Weights of a small GPT-style language model, trained from scratch on English Wikipedia.
Architecture: RMSNorm before each block, untied embeddings, some layers without attention, exclusive self-attention, an embedding shortcut, skips across layers.
Training: a variant of Muon for these matrices, 243M tokens, 7373 steps.
Each number is 50 + 15 x the weight over its row's rms, rounded and kept within 0 to 99. Layers, rows and columns count from 0. The size before them is the row's rms in percent of the matrix's.

# layer 4 attention output (transposed), 192x192, rms 0.0734, rows 122-127, columns 128-191
109:42 67 47 59 52 23 46 51 46 51 60 62 54 73 50 64 39 76 91 79 79 44 54 59 70 45 64 44 40 71 47 44 29 37 02 44 74 55 50 53 31 40 38 57 44 33 43 63 43 48 41 64 81 54 50 41 48 50 75 73 52 59 47 45
106:37 40 53 49 41 67 54 42 76 82 66 45 53 41 62 51 51 48 26 69 47 41 70 59 48 42 83 32 64 44 42 36 61 40 44 53 48 39 41 27 67 37 38 43 54 70 66 63 68 41 50 55 75 25 56 56 61 42 10 35 33 51 33 57
115:73 56 58 55 32 33 58 84 47 44 41 40 47 58 51 62 68 59 35 32 04 56 71 57 21 32 52 30 06 55 31 64 50 54 52 62 44 09 39 47 38 52 37 53 45 38 42 70 72 49 82 38 21 39 38 45 39 63 49 42 45 40 70 32
103:49 56 49 59 19 52 80 60 39 42 35 66 60 53 26 52 45 55 48 40 82 46 37 82 52 45 70 48 55 40 54 51 49 51 52 37 52 31 71 61 60 46 57 22 36 45 40 50 46 39 48 29 54 60 47 64 54 77 60 35 50 42 79 36
101:44 40 68 51 24 87 79 53 31 21 53 37 68 23 70 26 66 64 65 49 60 53 70 64 65 61 58 47 69 43 75 50 45 37 53 64 43 53 59 49 45 54 39 62 66 54 59 58 37 44 52 60 46 53 73 77 74 70 67 49 55 74 47 44
109:75 69 38 66 53 67 44 41 55 36 58 42 45 46 62 51 50 45 58 79 48 43 76 61 22 47 28 87 35 40 62 62 59 64 21 27 45 42 33 22 61 30 17 62 47 52 57 43 52 91 54 40 56 57 31 35 60 58 64 48 39 42 49 49
# layer 4 attention value, 192x192, rms 0.0797, rows 123-127, columns 128-191
108:44 39 62 53 65 60 51 44 57 59 70 35 65 48 76 61 64 52 64 56 40 21 68 44 50 51 71 54 63 53 41 80 63 44 52 45 64 70 55 51 26 59 29 50 36 41 73 52 51 56 17 53 59 31 59 43 65 68 35 52 18 41 37 70
114:65 39 71 31 47 35 57 73 48 34 32 59 37 49 38 73 35 53 54 53 46 53 59 25 63 41 67 50 41 65 45 68 67 40 35 43 49 20 35 53 44 64 26 52 20 51 45 35 40 55 42 64 34 66 35 51 43 56 54 58 43 54 34 31
105:39 22 60 77 17 41 37 66 52 52 39 73 57 55 28 53 44 60 51 28 23 40 43 82 47 64 33 43 38 37 50 72 43 66 62 55 45 26 55 52 42 82 54 31 63 11 57 49 53 69 48 31 18 55 38 50 60 70 55 60 57 51 67 20
105:57 59 56 43 52 63 55 31 75 55 37 45 53 25 32 26 60 42 34 59 56 52 47 33 17 54 67 67 34 49 50 65 57 60 70 49 62 47 61 28 56 67 48 68 56 77 57 62 41 47 50 59 67 48 62 31 65 68 35 46 52 65 37 47
106:83 28 39 59 53 48 49 78 78 40 71 28 81 48 32 40 48 62 69 82 21 54 74 61 57 69 43 57 41 57 46 73 49 32 66 69 42 35 74 56 68 50 39 42 54 32 49 81 33 63 31 56 45 17 20 52 44 37 28 68 34 54 72 55
# layer 4 attention query, 192x192, rms 0.0629, rows 128-147, columns 128-191
088:33 51 47 64 36 46 59 29 51 32 42 39 63 43 60 62 73 07 32 38 33 64 49 48 58 57 72 66 40 42 29 32 57 62 44 46 61 38 51 74 44 71 60 56 42 81 47 47 73 35 66 49 59 80 59 54 44 34 43 50 44 36 26 57
092:46 21 39 74 67 33 64 43 38 34 33 43 46 50 41 34 46 22 53 38 69 47 64 63 18 50 57 49 63 56 35 75 68 86 44 43 38 44 58 38 54 51 51 41 06 79 32 22 58 20 33 69 43 44 40 46 46 25 50 65 52 47 42 61
111:63 22 46 73 36 53 53 12 26 24 46 69 50 64 60 42 40 47 70 61 52 38 59 81 52 79 58 59 48 70 34 68 36 71 61 57 37 60 39 49 61 49 46 36 35 66 27 42 50 27 48 18 51 34 74 70 35 30 40 43 46 68 26 36
130:77 34 36 76 68 39 50 38 40 72 35 70 48 40 44 19 37 35 36 49 65 46 52 78 35 55 60 60 36 67 36 60 47 84 55 47 50 63 49 48 56 46 46 04 38 52 59 00 49 16 38 59 66 69 51 64 40 42 46 68 72 82 28 49
090:43 50 51 73 63 48 72 43 29 64 25 60 51 45 40 58 51 29 60 62 48 47 65 70 54 60 48 58 28 50 34 68 51 79 51 29 55 66 55 60 59 63 50 13 55 56 56 33 53 36 48 60 45 86 61 60 35 32 49 69 75 72 16 49
104:35 34 43 67 29 49 80 40 21 41 39 69 58 59 60 74 66 50 80 73 54 61 62 73 66 53 64 57 32 35 33 28 46 41 35 37 55 49 36 41 50 60 65 28 55 61 53 73 44 59 52 38 58 56 52 62 40 44 13 54 73 68 19 51
107:47 45 65 59 24 46 74 48 46 41 42 74 42 60 63 45 75 43 77 54 82 30 38 88 65 32 63 40 51 32 34 53 43 59 37 54 67 48 50 61 45 68 60 36 46 55 34 57 74 58 41 35 80 39 78 54 60 51 31 42 54 54 40 53
085:51 43 68 51 29 47 38 52 54 24 57 61 62 34 34 49 19 54 81 40 50 43 63 33 73 51 22 47 63 41 46 49 72 70 36 57 47 68 63 70 12 60 32 28 57 67 60 47 71 79 31 42 49 45 41 53 55 57 42 58 77 62 57 55
092:75 40 42 91 81 58 26 68 32 43 50 60 67 71 49 21 44 51 74 74 46 34 75 62 23 56 47 05 46 50 58 74 17 31 59 44 59 35 62 52 43 31 62 43 51 48 39 51 53 67 69 39 24 44 61 59 66 73 63 57 25 80 53 41
122:76 40 38 90 50 64 37 34 26 27 42 68 56 60 66 46 41 47 77 61 52 38 62 67 42 57 51 32 47 60 38 71 28 51 54 45 62 62 47 67 52 34 55 42 32 57 32 50 66 46 46 23 35 23 68 68 48 62 40 37 39 71 51 29
125:51 56 67 38 44 40 46 49 38 35 66 44 60 43 87 59 41 82 69 59 47 66 39 30 78 54 48 46 45 50 79 21 41 18 52 51 50 44 53 50 38 75 46 78 70 26 54 97 47 57 56 38 36 64 58 51 75 73 46 39 34 56 44 56
119:58 59 68 41 61 63 51 38 35 26 70 70 53 22 73 75 26 56 51 42 52 56 40 44 45 45 51 48 62 54 65 62 38 49 54 58 75 40 71 59 26 56 41 89 28 40 57 69 76 39 54 32 50 35 37 54 76 47 49 39 43 48 52 61
106:71 80 62 45 70 47 27 50 80 80 56 48 62 40 47 49 24 53 17 23 35 52 48 36 40 40 50 40 57 76 64 61 40 60 70 67 43 47 50 50 58 29 44 48 51 35 66 29 69 19 46 71 51 38 38 51 55 47 70 57 46 61 52 54
083:80 60 54 64 63 43 37 28 79 65 45 50 46 57 60 45 53 44 12 36 28 54 35 61 27 55 45 58 31 80 38 33 50 83 64 44 44 50 38 33 68 25 72 29 46 40 62 17 48 17 27 51 45 63 55 44 46 56 44 43 48 66 53 53
098:53 43 59 59 21 37 63 33 60 37 12 40 32 21 35 23 41 39 73 55 61 47 60 82 68 13 50 40 39 41 45 52 26 48 28 45 67 32 44 28 42 56 56 21 46 58 52 35 69 42 51 38 47 34 56 71 56 32 63 42 54 56 50 88
091:31 51 50 42 62 47 61 42 20 46 26 38 14 36 74 42 50 35 58 56 59 61 17 56 63 79 69 35 54 62 65 54 44 69 20 67 75 58 53 27 46 44 37 70 30 54 55 51 68 39 44 53 56 65 59 24 38 12 71 53 61 49 35 86
090:50 55 49 33 38 50 46 73 26 39 54 49 43 25 36 60 42 52 63 53 48 86 54 32 47 66 44 62 51 74 74 58 27 54 47 67 69 57 46 49 32 62 30 48 36 51 54 42 46 40 54 59 49 63 39 55 25 02 43 69 65 63 69 81
083:25 67 53 21 36 36 57 37 89 62 43 49 56 78 51 49 50 60 39 38 51 50 67 54 47 55 41 42 53 11 54 21 59 44 51 64 48 40 29 52 66 51 54 66 52 56 63 78 46 24 60 45 56 51 47 65 23 35 30 22 40 51 16 52
091:39 41 55 62 29 37 55 15 62 43 28 45 45 68 55 51 56 62 31 44 55 74 65 37 53 48 45 53 60 51 66 51 68 33 54 30 31 89 45 48 68 38 51 74 56 47 38 54 61 76 38 44 71 54 52 45 59 51 35 32 51 58 54 29
088:69 39 72 46 58 59 59 50 28 52 54 51 11 66 52 35 61 36 54 52 54 33 32 43 57 60 64 58 45 40 39 58 56 78 52 47 37 65 42 19 76 77 63 46 56 60 28 40 42 42 46 80 49 52 44 37 40 35 70 36 49 34 72 37
# layer 4 attention key, 192x192, rms 0.0632, rows 128-147, columns 128-191
083:48 44 42 69 38 36 57 48 53 39 55 40 50 34 55 70 53 69 51 41 49 68 44 63 45 57 49 32 70 55 50 53 69 46 56 44 51 63 32 79 35 46 38 55 39 62 73 76 35 27 74 37 76 93 54 21 31 60 45 62 29 41 46 65
075:36 75 61 71 82 21 51 52 66 52 38 37 37 41 38 38 43 55 58 58 28 68 35 61 26 25 07 51 48 38 28 25 68 47 49 37 55 50 54 64 73 64 20 33 54 71 55 41 52 51 53 37 21 45 73 49 64 32 75 35 70 52 44 48
085:52 54 64 65 79 48 70 52 47 56 45 57 51 49 46 48 55 53 54 66 59 50 52 76 28 40 41 42 41 55 39 71 27 61 82 78 31 80 59 56 59 53 51 33 37 49 45 28 54 22 46 50 74 52 50 92 42 32 69 70 55 85 55 39
083:76 60 71 35 61 39 51 44 25 59 37 58 39 46 38 31 49 52 27 78 66 60 63 53 42 60 50 68 39 77 50 12 44 54 63 37 62 50 63 45 39 53 32 42 44 56 58 11 58 52 36 54 49 78 65 43 48 38 65 54 74 67 65 43
079:34 49 47 58 51 34 39 62 50 56 41 60 44 56 41 53 21 31 64 61 62 51 52 52 68 69 43 74 21 57 53 28 50 52 52 38 77 52 61 39 44 50 40 09 37 67 56 39 56 60 49 46 37 76 31 63 72 52 43 52 75 42 50 71
116:40 53 36 35 43 41 49 44 58 40 38 48 56 58 20 54 37 52 64 53 39 60 61 70 64 60 59 66 17 38 61 07 62 30 49 44 55 46 59 43 64 57 37 50 58 60 52 63 46 65 48 38 29 70 48 51 67 71 47 42 89 60 36 68
152:67 65 40 39 58 41 51 58 31 53 57 52 47 51 41 71 65 53 51 82 55 50 28 38 45 67 74 69 20 49 64 30 60 56 37 17 57 34 56 58 55 70 42 38 37 48 35 52 62 62 35 34 39 89 60 27 63 49 68 53 64 50 59 52
098:55 50 38 67 35 57 64 36 53 49 63 45 71 72 49 58 28 36 67 40 81 65 60 59 43 68 19 45 49 86 27 91 55 41 35 77 71 54 66 52 57 42 48 62 92 65 69 34 56 62 38 57 51 50 27 40 38 54 57 46 65 54 66 52
069:31 35 41 65 57 43 37 41 48 39 20 44 47 66 38 36 61 77 60 52 24 59 82 51 48 39 29 43 83 35 29 46 65 56 48 52 42 66 38 68 67 65 41 51 24 41 34 56 74 40 60 31 69 42 63 74 60 42 77 43 45 48 49 52
091:64 63 54 73 44 51 57 61 59 39 48 37 72 57 54 26 67 29 57 59 30 49 41 64 38 45 56 43 34 34 41 63 49 50 56 54 39 67 28 62 73 57 61 22 48 56 31 35 48 40 53 44 46 36 59 99 59 25 76 27 54 61 48 59
106:58 57 25 35 32 68 34 66 43 57 63 59 59 71 63 67 36 62 66 36 79 52 36 16 53 74 70 46 87 70 57 66 42 43 46 61 65 59 48 65 32 52 50 71 65 59 46 60 57 54 57 56 46 51 29 18 38 59 26 48 33 21 34 48
117:63 40 45 68 56 57 34 44 57 59 61 54 55 61 72 57 56 44 48 48 50 47 30 36 45 47 50 31 94 72 47 79 44 65 52 61 39 62 29 56 42 48 61 52 58 46 73 45 53 27 52 57 55 41 22 50 46 51 36 59 22 27 38 44
114:60 60 62 75 54 59 42 42 51 59 45 51 52 60 71 50 49 57 35 47 55 44 29 29 39 52 42 25 89 72 39 77 44 55 58 57 40 69 43 57 49 31 61 55 52 49 62 31 53 34 55 76 58 46 54 50 49 48 50 60 31 37 51 49
116:66 30 29 86 44 66 50 59 62 58 31 64 69 65 66 72 34 46 34 36 33 41 53 35 42 64 28 33 79 67 45 76 37 72 51 62 46 67 43 32 45 28 60 45 54 51 53 45 66 36 48 55 45 41 41 52 37 42 40 49 41 58 26 47
158:45 33 70 60 47 51 48 49 82 43 35 70 59 20 16 38 44 48 40 29 33 60 69 62 80 17 34 37 58 60 65 52 36 33 59 68 58 41 44 43 43 67 36 48 39 51 63 49 64 63 49 56 60 28 79 58 80 54 71 34 49 32 63 73
107:40 30 31 65 66 69 36 36 19 38 59 70 44 36 72 52 45 28 58 69 47 30 48 36 46 75 41 66 33 72 35 67 68 70 51 47 54 59 25 25 59 31 68 68 45 48 45 40 03 41 71 54 36 52 00 44 38 23 41 72 46 61 42 58
090:32 49 54 34 60 58 50 49 55 44 27 55 49 14 20 80 65 19 63 50 46 61 59 48 48 64 65 45 51 67 52 45 28 60 38 63 48 50 58 55 64 49 32 59 51 38 40 40 60 51 49 57 48 72 51 47 76 21 49 58 49 62 60 95
087:35 64 50 47 45 43 61 35 56 38 61 43 42 69 87 57 21 49 15 57 31 28 45 72 28 60 27 57 67 40 46 52 59 54 69 53 47 57 37 62 47 55 50 55 20 53 36 73 58 20 48 69 25 47 52 42 27 24 48 51 42 88 52 58
107:13 55 59 67 69 45 38 50 00 61 51 65 59 46 38 34 66 73 35 49 61 49 61 51 45 42 59 45 46 48 57 75 66 58 73 41 52 74 29 58 49 44 73 43 39 49 51 43 22 76 62 48 77 65 32 65 27 28 22 62 22 76 57 27
091:51 60 35 60 66 64 61 70 57 74 58 00 46 51 38 60 56 51 58 36 23 40 45 37 70 44 67 18 37 22 55 27 43 58 52 31 29 47 43 47 36 47 64 35 53 42 50 78 29 58 47 52 15 43 83 58 55 35 57 15 41 10 63 56